config = dict(
    n_layer=12,
    n_head=5,
    head_dim=32,
    vocab_size=4096,
    qk_norm=True,
    tie_embeddings=True,
    init_std_up=0.0381,
    lr_mult_o=1.18,
    warmup_steps=328,
    final_lr_fraction=0.0,
)
Each number is 500 + 50 x the weight over its row's rms, rounded and kept within 0 to 999. Layers, rows and columns count from 0. Numbers have three digits each. The size before them is the row's rms in percent of the matrix's.

# layer 9 MLP down, 160x640, rms 0.158, rows 0-159, columns 128-191
103:535393556620502545469523447564434482559493530492521597531524498514485496474504492487533439580511484475435543492551518499499522486506542490498479541540503487463440490497438445414510560491398556
093:500471452491522518377548593550487471580518454459481559571500459504494558567509476469522482489417415439546520422410539512484551498499430423473513483474480475510495515523481469558588442545532550
098:453434443538556429528461472478526540485507458536502457465469519491431470555483512556475495510500540513478429493557485447506500451531504504464483539473485451445460437585447536454452435555451555
100:531515418394487495523409548495461504491434522550505529528485434484489535458555565560496463574491513475523480555459491538548565503508513479428509451441477551442558559448481519493466554576584483
089:496437513503561470421494567471513545481464476546391492411468456489494450543549557534439519450544523514405423488478493515552517475457591473485463480416531477480430484422602472415496486458547533
085:386488536541512423447475586517501443451482499415471464520480500521467552482512425464445509458529491436540540594343480523495559563470458423458496537556525499503555521486472560554496495503560439
117:471460519458434420567538412576498460584485567486617551457560492443584654546483498480498459489481406524527462553557467431475493509558435460513458469445484530555530504561496425522520533525505468
113:536460527501474445471448451535518480507395527570440463431537372435507431436512475527455485422483505541502470557454458468549529478420497497499473309489556495496491474528466442611470482463523455
095:573578600611512427474510578515526448488492504583572504390519511424377611472502466415495588476498498587506454463476495453507478488445500520510555487526520429540488478496505487507546543549561601
104:503627467493520467538542528490525446438459456527550489448532541463495624550586442401483474438481461541522507570486476514504472456461475531583434534523533465532497576453460463518515518510605541
104:484525542451491453566485559531444465514479407526383551465485520511497476509484526475565496468532515506451565473431560486546475479426472553595489495554534517521486499529564511495496430437504533
091:473394516447483445431488528529542520485608564596426474514402572519542520506471504532525525431441432543464531576552466526468549457433447491622544494410546481494508397511541487467476508553537589
095:506482497523438598528588489529521501489452509458465460585516513498490433538508475566516498545451511579501549487476495505599520408609489562547484548505477499544479477531483493503556542576509584
094:614392525569475514541441483478509503568546467500506461578487458460520505530575490512634510480596496535603498515505530543471556589476530526485501508520509430490528525480444543472449551495506437
094:475492426518419651534504407543499594571479542298467489663520490482543429509549429593506515529429546513490563519422564564460459516399441428484483527539400465544512494586469494478507531534468580
100:446419491480455509526480526511410574442452485438511478425474553439402535515521551501464538551501481525489401561492520449461578504507430603470529485558477522455577529515446595432504487472484448
094:438543608466457576470520478464587523512513504591444449530464432542449529579499538526388471450544462490522579499379453590510498500490474574483439393508466508537503480471412526607531511455538471
087:424528469543533421579500453504465413520606439434533552591597580618625522458456508492476530506488538472461520446577546496491438553519487526493479507499503382514484470525554471536522470497419480
088:470442507496456447562542498493530511461509482577413563490507555474457458525517513534497523455418578522520573480497456392556493444534509462543413475535549459528449496462445525603556522450593527
095:525566550449449514460620577507457475483499511545546522489465487541500399510552439446468549588509514476475542428558550579484530465596535492410455426496591488513553505603511460523497491467558521
115:520458510489489447543506401556505512518553504522512478576506465548553414548532527470537494468480470415616542358507506540492495498422572488498477428517451526501510490563461480533446535499516448
106:536492585536435598481520524478420528529457516605476544453448473533420557486489505570487461583566491470462504480501555525455445484542525529533500533508479548476637533497503434614441505500487369
084:567486565507459511528520544463496564564490527470533430490510437508530363406562481470536433426634537586426521570480487421484411482486465446449648479561554465521434553463536487563371414479462580
094:456566496504496493513369478449531592446483451585522559523508498441423484476464463499500440545522492476574581511469499497576549533476426468465404503523508535459484541435460482493462485428522399
101:537464515588530440592496575560477541499507481453391459608496528473562446449495415452509485488536541474504444562466552432519594455539494463469481459493387548484467529534547532470516492519379460
093:543536491547466434528545468425587469546635477552513515568550442467562525470414539510555524471502491559556527572648460488434500495456535491586379513428525482447467462364557490456404487478508505
093:552435476469443508466554480558419522473510490533471392586445565484441543563510408505417531469459488476459456429491531544539565442433514641520511436520513355502407508425526486547357466487484511
097:481558443498461413474568456482485501497484468322490507473490538496490514466534464531486411451488428482523472531533587445461543506462506589519588511584429543531467586394452483532570491484534390
090:464482549537499559514519446520532522553505474456546514466539550541436550467440443475457511557551473526481466398445500542465475530536538479550610520482445533524520443426477530535517537437460517
096:463452499486453525588423420497538467545582562498529544515461498574616513508372506570446438422489554453502580445472465580406445482509492407497456423511566450499522494619488514481470440520481499
101:477588488535440510463468566494479494553477587462414520521543462535494508521482415574512445425562547492623537565543521481480517487471452486496457528567529626532468597531426519550472536512547408
098:436491510484578487574465522467469481497561474471540491486455515457487524527495517512454498493524493530478453502507579511454621489432450493560670466477406540515653534520465537443576554430557453
108:492463445497600512515475425474529478409575653475492514613502445460652488514455493485478463507438572519526491578469531435480491511550545467474447495446529521513508491423531499538487506512420622
108:518521484534524431535480497456552510485499472460428497561562526493431574520513521456473474497439473539429520513476452427623485474496527499497458423468455522425469424478517439567490526476492661
093:535411564555496442582626459502447451469615508467488538489490461453642476535504411455523453512508417555472468582483507478517501487523488467427508415482476515488514636576473545589543530441459564
098:461569429530397505466434493495490442500448487571360436465445584568538421559493465442403505481527539555450571459538497493513524523572561447465476511499481489536475498484531544512524526512466498
090:570488481453468588482507511491375496564489495550461500470506583573519487451512510607499419446569600482472480469422440524523431486467496483522445484627561436463490417624527489434510465526570468
098:483437547507465573524505440423492492575551538478525538465548441456491536565509461529523523411573503453443574469600507475431488599560419408527529496321579523504500515551552457527413523501454540
092:520615477449476407518464502462560381641512449439528523594461430535522495508483514442546494542610500472548521394414431446558479519479511555591467574443515516511475557492524544461572487479477507
102:494563490419563447426428503544432437441359616424491481576554544451474511514544542615510524495535498424519456418534435551518535518523491561462556515455571480491480458522431521448655443471537490
092:604476450418606590458510527505524536541472506548550549476504441536519459502508544521431481533519506548551491509348494571511460507513488519456575436503486559499527414481492508483524507552403399
112:606521578561515454483526520432575430483563413606449430520500459448442476515458528482513489489507484545520524474497514439536455527400522442496465494513505570513495514494512467420472500424551460
095:465461501561546565636517426503474578524419526482451499476508539531576538498506559499549582457506517524514466554478489493434454508538505366472501487530561469461502460373515488420461537577460510
103:523467493585532473560446382461575457504513467474468506532419490463514464512506482496490522651560462567461370531595494396554483545419569496573581473489539465521473519448513564520422505483494402
092:458479572465468509488519575535405499544420501455478556504504541311561461456460468404516459467460556571541486622649501443532457441508537568533396459447514539527471544439448403515479477496578550
097:546464466526507569506528541519525530477500536542545426460443434515489561394470677441460560500403525486450523454501590582495459549438497508449602494543485428494544444536512455490526534522473494
085:423555605551429510443508466467516464488442490526473446529531446428456531545479503451458512471534487501457425564478463389555485540527458479449508532465465452495475538542505522533494445498558451
101:491625475523501522531506454559430554497465561498476558484501416559511598422550508481505463462430554519464468570559553447426523518489520409507511413447543409472454471450521543547460469567495408
090:480475389534420444448530523483468459501537421475502458497490513516456561589438489580585519630515542491487519523481472441463515493493605437496491559421495598519530479460460511532571521511511584
096:540385526452506505496596518505485479495467537566515544585501502608478500544488507539486525472573491469525457430413595496569444419539515557452528547508526505501453510510482535419522460437487522
105:472482460544552544478453519486531596506450476582527366564441507499507450506446566520532504512497485520418524454509514432520488532551513524439433537461516539473497536461503500557535540498475568
257:459542499458478550502561507533553557500539552508475529533493464565534495512478456555429550614508404496471561478514446541454567553511392527503530536440471526410551490540423553460549441390503489
097:604519534492479537522517445535471498429504519441481445487493553470476468553547529503510481513473450470407501470510589617529468536484457589488486582567514513563535561499445460421528589463538528
092:451527545546436594501476518563537475556493523518482383412487526469450533474470449585496521539477567609551464562466493486427406513409537509588436483410503435502585422551512418415568582482500488
096:340589523533455432396579554371493419494560494480376414535486481515486444495515509534507540514550535462460517387452449597544540503444479507477443555572505615507510525526499406432524401470438436
091:531566508487309521482494519514506449501520510460488426506516467631561485501476473445507556523539460486466526484611454518443510525562571460508538457413470450501497484514538498504466551507541475
103:520442452546457540582511516477493479465494419480431465380545551356437555499449576512473536505587463453529535583493448524391526510527512491437417514498518471435526489488588486526450483508556543
092:493476551498562532429474498474592543506486454480415462523486431439454563521539460427487473471443498548564523496478502476507578508449439508476520520585445515507520540544521550580497513481479548
091:536506515497480576393560543455505588525488474503516492459505482537576422550519469567528587471513520525426466438526611578487514459556507492518460542532474575480488535489494497491536507435501513
112:483509530557526508547471507553491488472499569505650397482488529441481502486508487499557479444582529523439527548599489458457457520528485421585481440497458391449478522577537462503433559637479448
090:547546466511469559508473555420542468407514564430525533542555474467454585480554524452496502600542498499520547449456476529518552495493517579511541566528539530614553569422442479453465427457545466
088:567550388421493533512476489527647518436446517543337543544494506531587505553480577434508512423462539520475515520325480589522490453408456506571532513419594479528570526501490625520497542513578493
095:499495523471485542467468506474472447499517462620495474515556569418455431595571461498523459523543454524501518484526425467464493498542498481441476500564474433480485550595480531462396470517498505
089:455408611462514492502546500487455515510500504465580557440461544568517466549455372489466494376455491438484487480549520433382391460480496494538557585507507505539465494477553542463522544502502550
230:478484480465525490533434469484432445530471484521519447451483490463536520484533476453644449418509535477532421504477548491602459476527531484521481434572508477588458493493561498532502568689442502
096:486489574485561491477591486541522513465470455493564478589510508531484555475529442502433538497536460525497488515568456399444471526465478517496522499474517522564591537502509533467456447476472430
089:486535594525576501463526525466445518484508516647516514495516431396567474484545557443528564519528453475532486496427531479499507563541507451426438507480572503481507498481522489432434507483537434
094:532522575481513416482458431483490473506538503528525427530557512467465463478536579477541516521504466513496485562563457413555414452456503433427523518455466518409345531494488562520388489442508591
093:462543527500512459444559469533554501495517515504543474341510536548525484505517521458518522445576421445557453597571491487501487554484506558542455519538429503511542474479548468484534463488533547
103:533492442448456580416515505503592506487525501506547453493501499571511404488486554453466560472524475464524465416511549438501502485549537557515471517490508591520469485452473517444563508508467436
104:551528485482630465516322462450505500522539461653491511399512482499459567414509530523512471403519480477474596557409482491465528467522529498517489456470477507463490453496462525490512478507521534
089:487574548520570464473444471429521491496491535519536440460518470529536466478484409486469426511604556570524536565561519468499529512466516467602535521404511572524421513389513474459514447450413524
097:474533420559560541459425516556491505576586508418498533609495478520448556445491400534477566543415537555553531387462508493413501586580567461483554458492549529462542503596554518512534473475489528
095:453567576489564452474566527498510518424404501463580509450433508441564540469547581491491502512556527464507435560530482504531474455426517459517465483432495507510510508584542501478506516452384431
101:500490512504540496462481556532459527499487473444503467478513459394456428563526459455504499493443532496610476500483570553507495551515521455411537446486451532463524443427461505448459389512461534
091:497488502574480454522565509508506490395505484501577598561447544527519501454547571558508463421480495499481516550538549552560544494464459457476574427575453441497549550588473525495506581426486522
091:525469564410438529416509542556525459522501580436568562563549425492480498476433565463507492456438513511460499476607466466525473580418507478556481502457482522507470592589519354435495451533480599
093:524418470461467582559576549508492518490505424518507505484499552532493490542504546421505448461492507507609542505435489515553556456474527517517636562474416562466518505515462498422606481485462484
081:456438501544407621443612400480486528559427517446486626508511561499371443568511495534481554584575446531486578432533465598490505547479527547485486555465436502535513548363563447528563463469441474
103:459517487431406458472546418426568455668494531618456547399458534523574561486505388508548619523441468506564492498573476493504492471447500563522487607541576544473458521518490543543440460534514588
087:521508494463528480521486548430463546453457499505518486490560497473609523487462527546484505522446449447482465514520554513457528472461513559536526457504567475475496544452492560480578474482532453
094:454466502422468606508591527504464469501528520451552542517567490545497463514503448457492508534392523522490477390603555495450514404481507579508616490515411484483405562440586458497499536559455495
090:568462486531529470517528547429540563582418439405506591560478549542492625507551393501481545532452475454500485566532474424534499551485536385456586521508470542462535565409505520586483498481479366
103:517474444522549409450539566489488422512480530431477431560520401485569434490479520566541520521514446503557503485484620547560405466471457589518511488501577463567501470396518496481543430555476525
087:513499480507548567573437468549519489589522608529475477451488519520631542540441446571510567505481606561444565394443570470500519580501522530404521532593537477522451500395485394502589493538443576
097:477492440450489536488551519489479507549529480459402511455457511479532455554487471482482554508520396496517444515425489611488483560497499511525529511504506567554483523544443471552552507515531539
097:493481617509505537536473507484492448538455495400461476493483433583420471549528555577466526438488514527507539476563538627532494548527533447495471515524529583509515450476505516511499566438547515
099:488591495462478455453501460469443391476523531398533548576540462480523482420457477540495432475530496461538540525501524558461468475519572473557458453494466494528500468474543514567413447528490527
096:533525409533475508576521532445482475446445491498550522550467580593488493453505608528516494505436495420467448450489487517585528493376421489579515476505508514513477395504474474463513519513513409
097:522493471508538553557526451540472604487482468486583528369509483591522465503488593559525495526546546506476577500505491531577522431571486549522543541496437529490529502515456541444465541469494433
098:439437502452466447460465515550521513422525561498574416539541501507518413495492479450495407432497533468406488501553484510515515511515513524511505492523516418468529501468473511430471502493553525
096:554400483414545480339453464472358446579498582423520585530454498535520484560532517555516524529493561489520496587471440513543467550515560574526469496570518542477473515506470509479510435429506478
095:491485471466576557488482528539512486561433565447480348493517518441370466533378432480478419471455485420510506354424523497452458527558546525489424509531492452490472502501501426484544544545451513
096:473496441529491501552502580502559506548486514518377595397483549507589551515462421561523574524441482553428496519579498530536531503487513515545581506523531497536509518404474476499444534502464541
096:472441523507463429527499571497600503595482486523499404438490606479527508571486496536511504464473488540394521510484536515521512517462481466444438497534503555536535518528519480473485518527559465
090:469418510514557473547549514488482578523450503517602527420555478436541495519468602452498459551476485546553451564549536504531523493505447526547436516483523556529426476504465558464520581508516455
106:422510443447447453486478539570478491508503476533458493582514435511427508429493609491539531502432539446472514414313598518504465492586478460466511543487504489509552462486450507524485523554445523
090:518533529498576574453548472519497429426471538460517588498524460486393502453474603489500487493471629476501481461556490521576556464527501542555495475474450572518507459474487586530508559555521544
093:495518513458500549498439443419567583580459489416547511597505447482388483509509433461506464585447501466480504492610489534449568462486513490513352451511563526458443458474535588503507532476540577
097:535493502584529487500559461506568442434584503493553473419459496490587567483442465494442521538493504543439540476403475550533473458482546532494440510560496477565555521451497493459540488497483542
090:449394550525510525559570482491539468446543473553608563445503518501522419560515558503516517431472508525521489502513522468488412493480518478447487476452411446430463513487589449546518510478422535
090:456535435554578557465560455462515468452484507526503503569474479455482537505464559412537544561524509572492532413599464387488510544533466514503439534480571505469517534563491583503470520456466410
093:481556486493461472411456458554493502544499474512537438483539487491458428542597453420518575515558459450530438517448588577508394455537435467496594495493552512513583596485527474495524539507505467
092:621536528484580446460560490404425460479463452490548528416485498479557496459446495426525601408506469395566547492566472609486517459434474490500459499529521553504481469533483567560515482441598465
102:521575429503356496395587564473472488424471538528448515506550573592476483522536445593457523508510479507494578491479517578436521533443577438591511567609501469568463499421502461539529466450575555
097:511533507433461496498480482420429449427554511540537580537558490490551523512526474542528512588389405473540431398447493441469500473481517531449549481542455454424460512458440428494623477471631516
105:476475565528440584510499548475501480477564500418548611466485547571476408445682535530503493525530535473563482440511464469478464514526528529531433542495533447434494511484475588402479587525511547
097:503501447445433452510508408504455594394461498454448490613457474441499484486391452547484517560472470489467554499574457565520522529521486589513579544459557468542505471543537500502561458511534477
106:555536464457541538544491414485448572552493460491496400502493534494540518498536567496550463452514562529436537570532482581480542519420455462549461519415472475403551492470543559545433551428464485
091:483476446578451569494551511479439547510413485566394603572530513601387545462483586484580509508520489520457467577350493487472463441541474480437462417480480523483480554486516419540390494490500411
082:424432515481380582594500579528640520472465445440470486514441530481568466494422539481539461517488461556462527515509549539529467533452505504464428467441524539549515480450530501479416531611478548
092:561438487633517409536536557504531543501543445521429538524450556423459540565479575498519542481441547530576435560434490461480527577482585517491578568518564525558495552467504453581532511423559456
097:508518585498622535431544484521527504559501503436523489522558604519563424521648470521451527445450504432565472563539465399498444505511453607524573557584486500485473542437468526507476595493539476
100:534444540481631513545482516506529528541551462525539546508445486502517471472434510592494496527505434531584510466502514522453553489521466486480522449493603534551404592549495511494547538450407407
099:392518406463504560543495473515490513581576505523496578442471548483466593432585484477508491509485507544500613429438514501436573528580523481504492538480432576449521416474546542465464475503441623
098:500537421553481502457476459566543501431478496517445494515512538496423470485515505394471495553442500488447484435526510504469478518549490509515482444546449460471539475521494529528496506511358528
097:557524515471556496459652462456513568584564518477460529515532489516513556485552425518485514560485458528535604555574529503475521527548495543538366436540497501504517538523465571392448515455507517
088:501519547517467519524546468523488503552554479508582593579477430511558463459450430470537475435469483415416493528655434430464511536493479444561380524545511522443510526554484452555415468510499485
093:543540511503482498524489643490476499517516518472529420515399434489490471532601634405528548446548499431627507520497429598549496422484544492428469578515581427562498485481500414472485492533540424
099:465537465552540460482509459518546559486519518566584484487503530485484483486532462501518487605477559525493531550465593422435529472540520467495550518528478521473481498417512526467486531495465582
094:561555462509488541436451548487543469397541563547564559550547572499565563527500455540470435416560531516520454506585405546487556476471509488464603479390441473509491454547510455570586559533495493
096:472542511518539439506451471540482439446450514496563580533482512484481566512481544516482519371457490521480482546495553408492426572501543516463568486463448506560564518527534480508461467450552586
084:443470591501508520523417459482528533506506447496466482467428470459422479495572483399495473459501561539435501510440447480475483549513483456450497524519471435503502559325510522472424469507478410
139:563511459495493500596570481460448509437546534495505535574488574595545414539514492514373531529551533468459547511566531459447509474478553483482533562511482483472451513488450505497512525367496537
092:559415464423450477552509471461418487515455498489495676524503457506458584560501540575545458634645494470509553455435468547487550504566516414467462586463516555505451490575488515607540482507520477
088:422514462480555417528598489534407502488536537545451466526500517530570480441414477578462420510483457484489465458436427535517555452493557495489407517471498440412538408559478467492550500503633471
093:557533499485531417434474551540477510457496498437444513465499489496668485504463483499537496545504453563505534452526479572468596540491499367559538487461563471538501488474508526616549493492446427
095:447476551539417439452550395442486557421453467399478431512448489537518401485481468535528419453516490505454463479484468554466490440466492516502425531539434433471561452451429584465516475467505487
099:587476444503569525527405448513568550484520462500530526519507487459577551391567478518480493601485500535550525559627576564495478484473535468440525521527537445553512472544465522513530517492482397
088:545505468567528517570467459477455502460526497392494418498512501512506466546566607529480559478448470417555500458450533561509479532545500495520504458408468480525438488469531507477413509450546437
094:562486465512560457503601545532515420481523448451572589505538533558530538451422655487442524502515451488552541497554548463469432422397506447416458506464388548490481493513497515498401586486564520
094:420543500518489431462520493489581464499483483576467537486488559561541487487502501460506519407499490490489371493447510469487474492544504508547493463491499566524496426538503518546547502505547643
091:512513552495488556468393527597538554569450460469549470458506493428559475470545444514460396572529489516412564510549518485492423430461463559531506479530388516461542430520527481446448451461467536
101:446468483576507483545476616501501411527496520563497572437501540550505399508461547539506539434507525503431439438447467450459398496586507571441526510558530544525504474504535486506574395477442452
104:447506422492546468495544511451548515382562450674447425490494519400479452532513527484466481586455482508509346548547444522460512479441476540484548602531468493447471517511489521411519502481530393
095:493489532499433520413582602512498532460485478493579548442516460505501494543486556477513495460480460407492446525459496561570486545592506557405516480518424521423505444532554485583496508562554466
115:482508480470509438580514508533447473390568486529556472415534478479572566435428513534541457508534464598516429522519454455556463570500457555515394442478512373526521446534514482510521445555470515
101:437472480514545597540439449603534504500590477536519406499540466480537520574532560495476518601432594541532378445544577493528477527517477437384564502499458568472441444506583490549549523558481507
100:376543456497484473441523487574522459448450525525488491487535478490480540473499523517498536533593509506482455394502481506520522435594461492479501645521506475568449510557463479531557487559508571
093:512481511410454435458431560505500535531495497417604564561508550513330500509456353490520396516508565426542448660516492432549534482510455593483579481449529529492567415488559465459432524463477471
084:468509579442460562599538484500637585531465545522529436490476477437500532509510420534504515445552515502515528536444437577424554554497544545515461538521520453572616590511497526567441515496484433
106:575498512465537516544565466495428487496486543423500541547471517502520466489465550451517576515396507426525484444468458611551366476552510544579505506517501513521555483507497441467458562598523535
126:487514441485490470586451550508534475573489493581477490418506470459471622496553480489546487499518486557579485479442419439454501514516410463588571514428480486492503511468563485544502464579496539
094:547551493438502487418477484492601386462430484516485485419524430464557521448477490462460597500522519498519465569421477514556467550552540496496559499490519438505537555475512482447553513471443424
085:421597472561412572468436508515477529483590548436566447583473583536454507548537500554483425559501496502562488478535507559459507461547473451459485511548459515524527497568473480438550509487585481
104:527484453532516524424427526486514456430450485519482474526459449466527543503431595438519527500482528519510541553495506556553515512520504478528425434528445463527481452550565470482508443487504586
118:486546523507509553463491483470591607498530479421475455439483552521358472572548432508509508561471527519466507463459541523491526526539506551488528523509549448478499457535504535570557510458551621
095:550576462431463535531539469518486453486448538546463503456528478413516480512508397449529471556482475512547496526412438557525552476586499526456523580526560502547445412501506404586551498587458485
091:523425545453484466496467519442373545399579399534529509531483485446458572490442523567466476493442494514407514433508429419452471425479504530564363394580470512421522423479540487505525469560453447
096:506476543459412464454467498473465451527523458545563394445511555490467521473480461427516437563428497609509537514493460427463554472475434546481503542515413488448522525516491559492423529520544496
099:567488532474487435480465487528527535494578519584544504398492606521427453574406534463498562525485441518524493466549463420563502519492486524513493484525508515516489559627517487552475472512498557
094:435422518506536476520436532560409521483445475469438557439567441548467538425445479384413453443505529471534508500523488444598498476573511525582521490504503514547480466541540499455507498532444487
096:452519502509452556552542518499473595597589527438521605452423481568459442452503584550521492550523486403458499482632489478514554484496453466438545545535525519511457526582489517504562528499477534
095:530466499531554448542420511544409488505556485547472446576498497501537436523467438556511506405518597429474517593534435493560490634562557386402499485411531499495491485454561456541445496601449517
106:527517557528581475489441584555547586539518470519406464427463485526396583441582443463500517542445571514558427477522513464514469433466496465495581455553594471509457480471509555484468541539585433
084:510577505487582485524469536366422470466453409477414348462496443535545490476523487509481505478493471474550407484493474543529467442495511457508489456478500532483454473574540512500525400499535398
105:519454558438556469439499528501400509556463511467463516496498559509505447504556420530516519413547544369458509597524495484514523472504502491525490459542591470466536568535446481475507422558503498
094:504493446503547506507445379597539443432561566615495528536516534538573426456404583414487503485457486512428452540463461446525451523521517558517463510477497531528450514562526512395470505538416510
087:478484503504506479510466500492516526493403504499477466518556487428418511480494572418512465508552435415484554476439507402552537511428453566486534568495453617469454518439483471469491551422524491
102:496490554528449443513372546445529484430501491507566529418517530539521558540465529515573476520508447572497430575446560403479589491492507486560489503472501474500532490564512518468482490507467543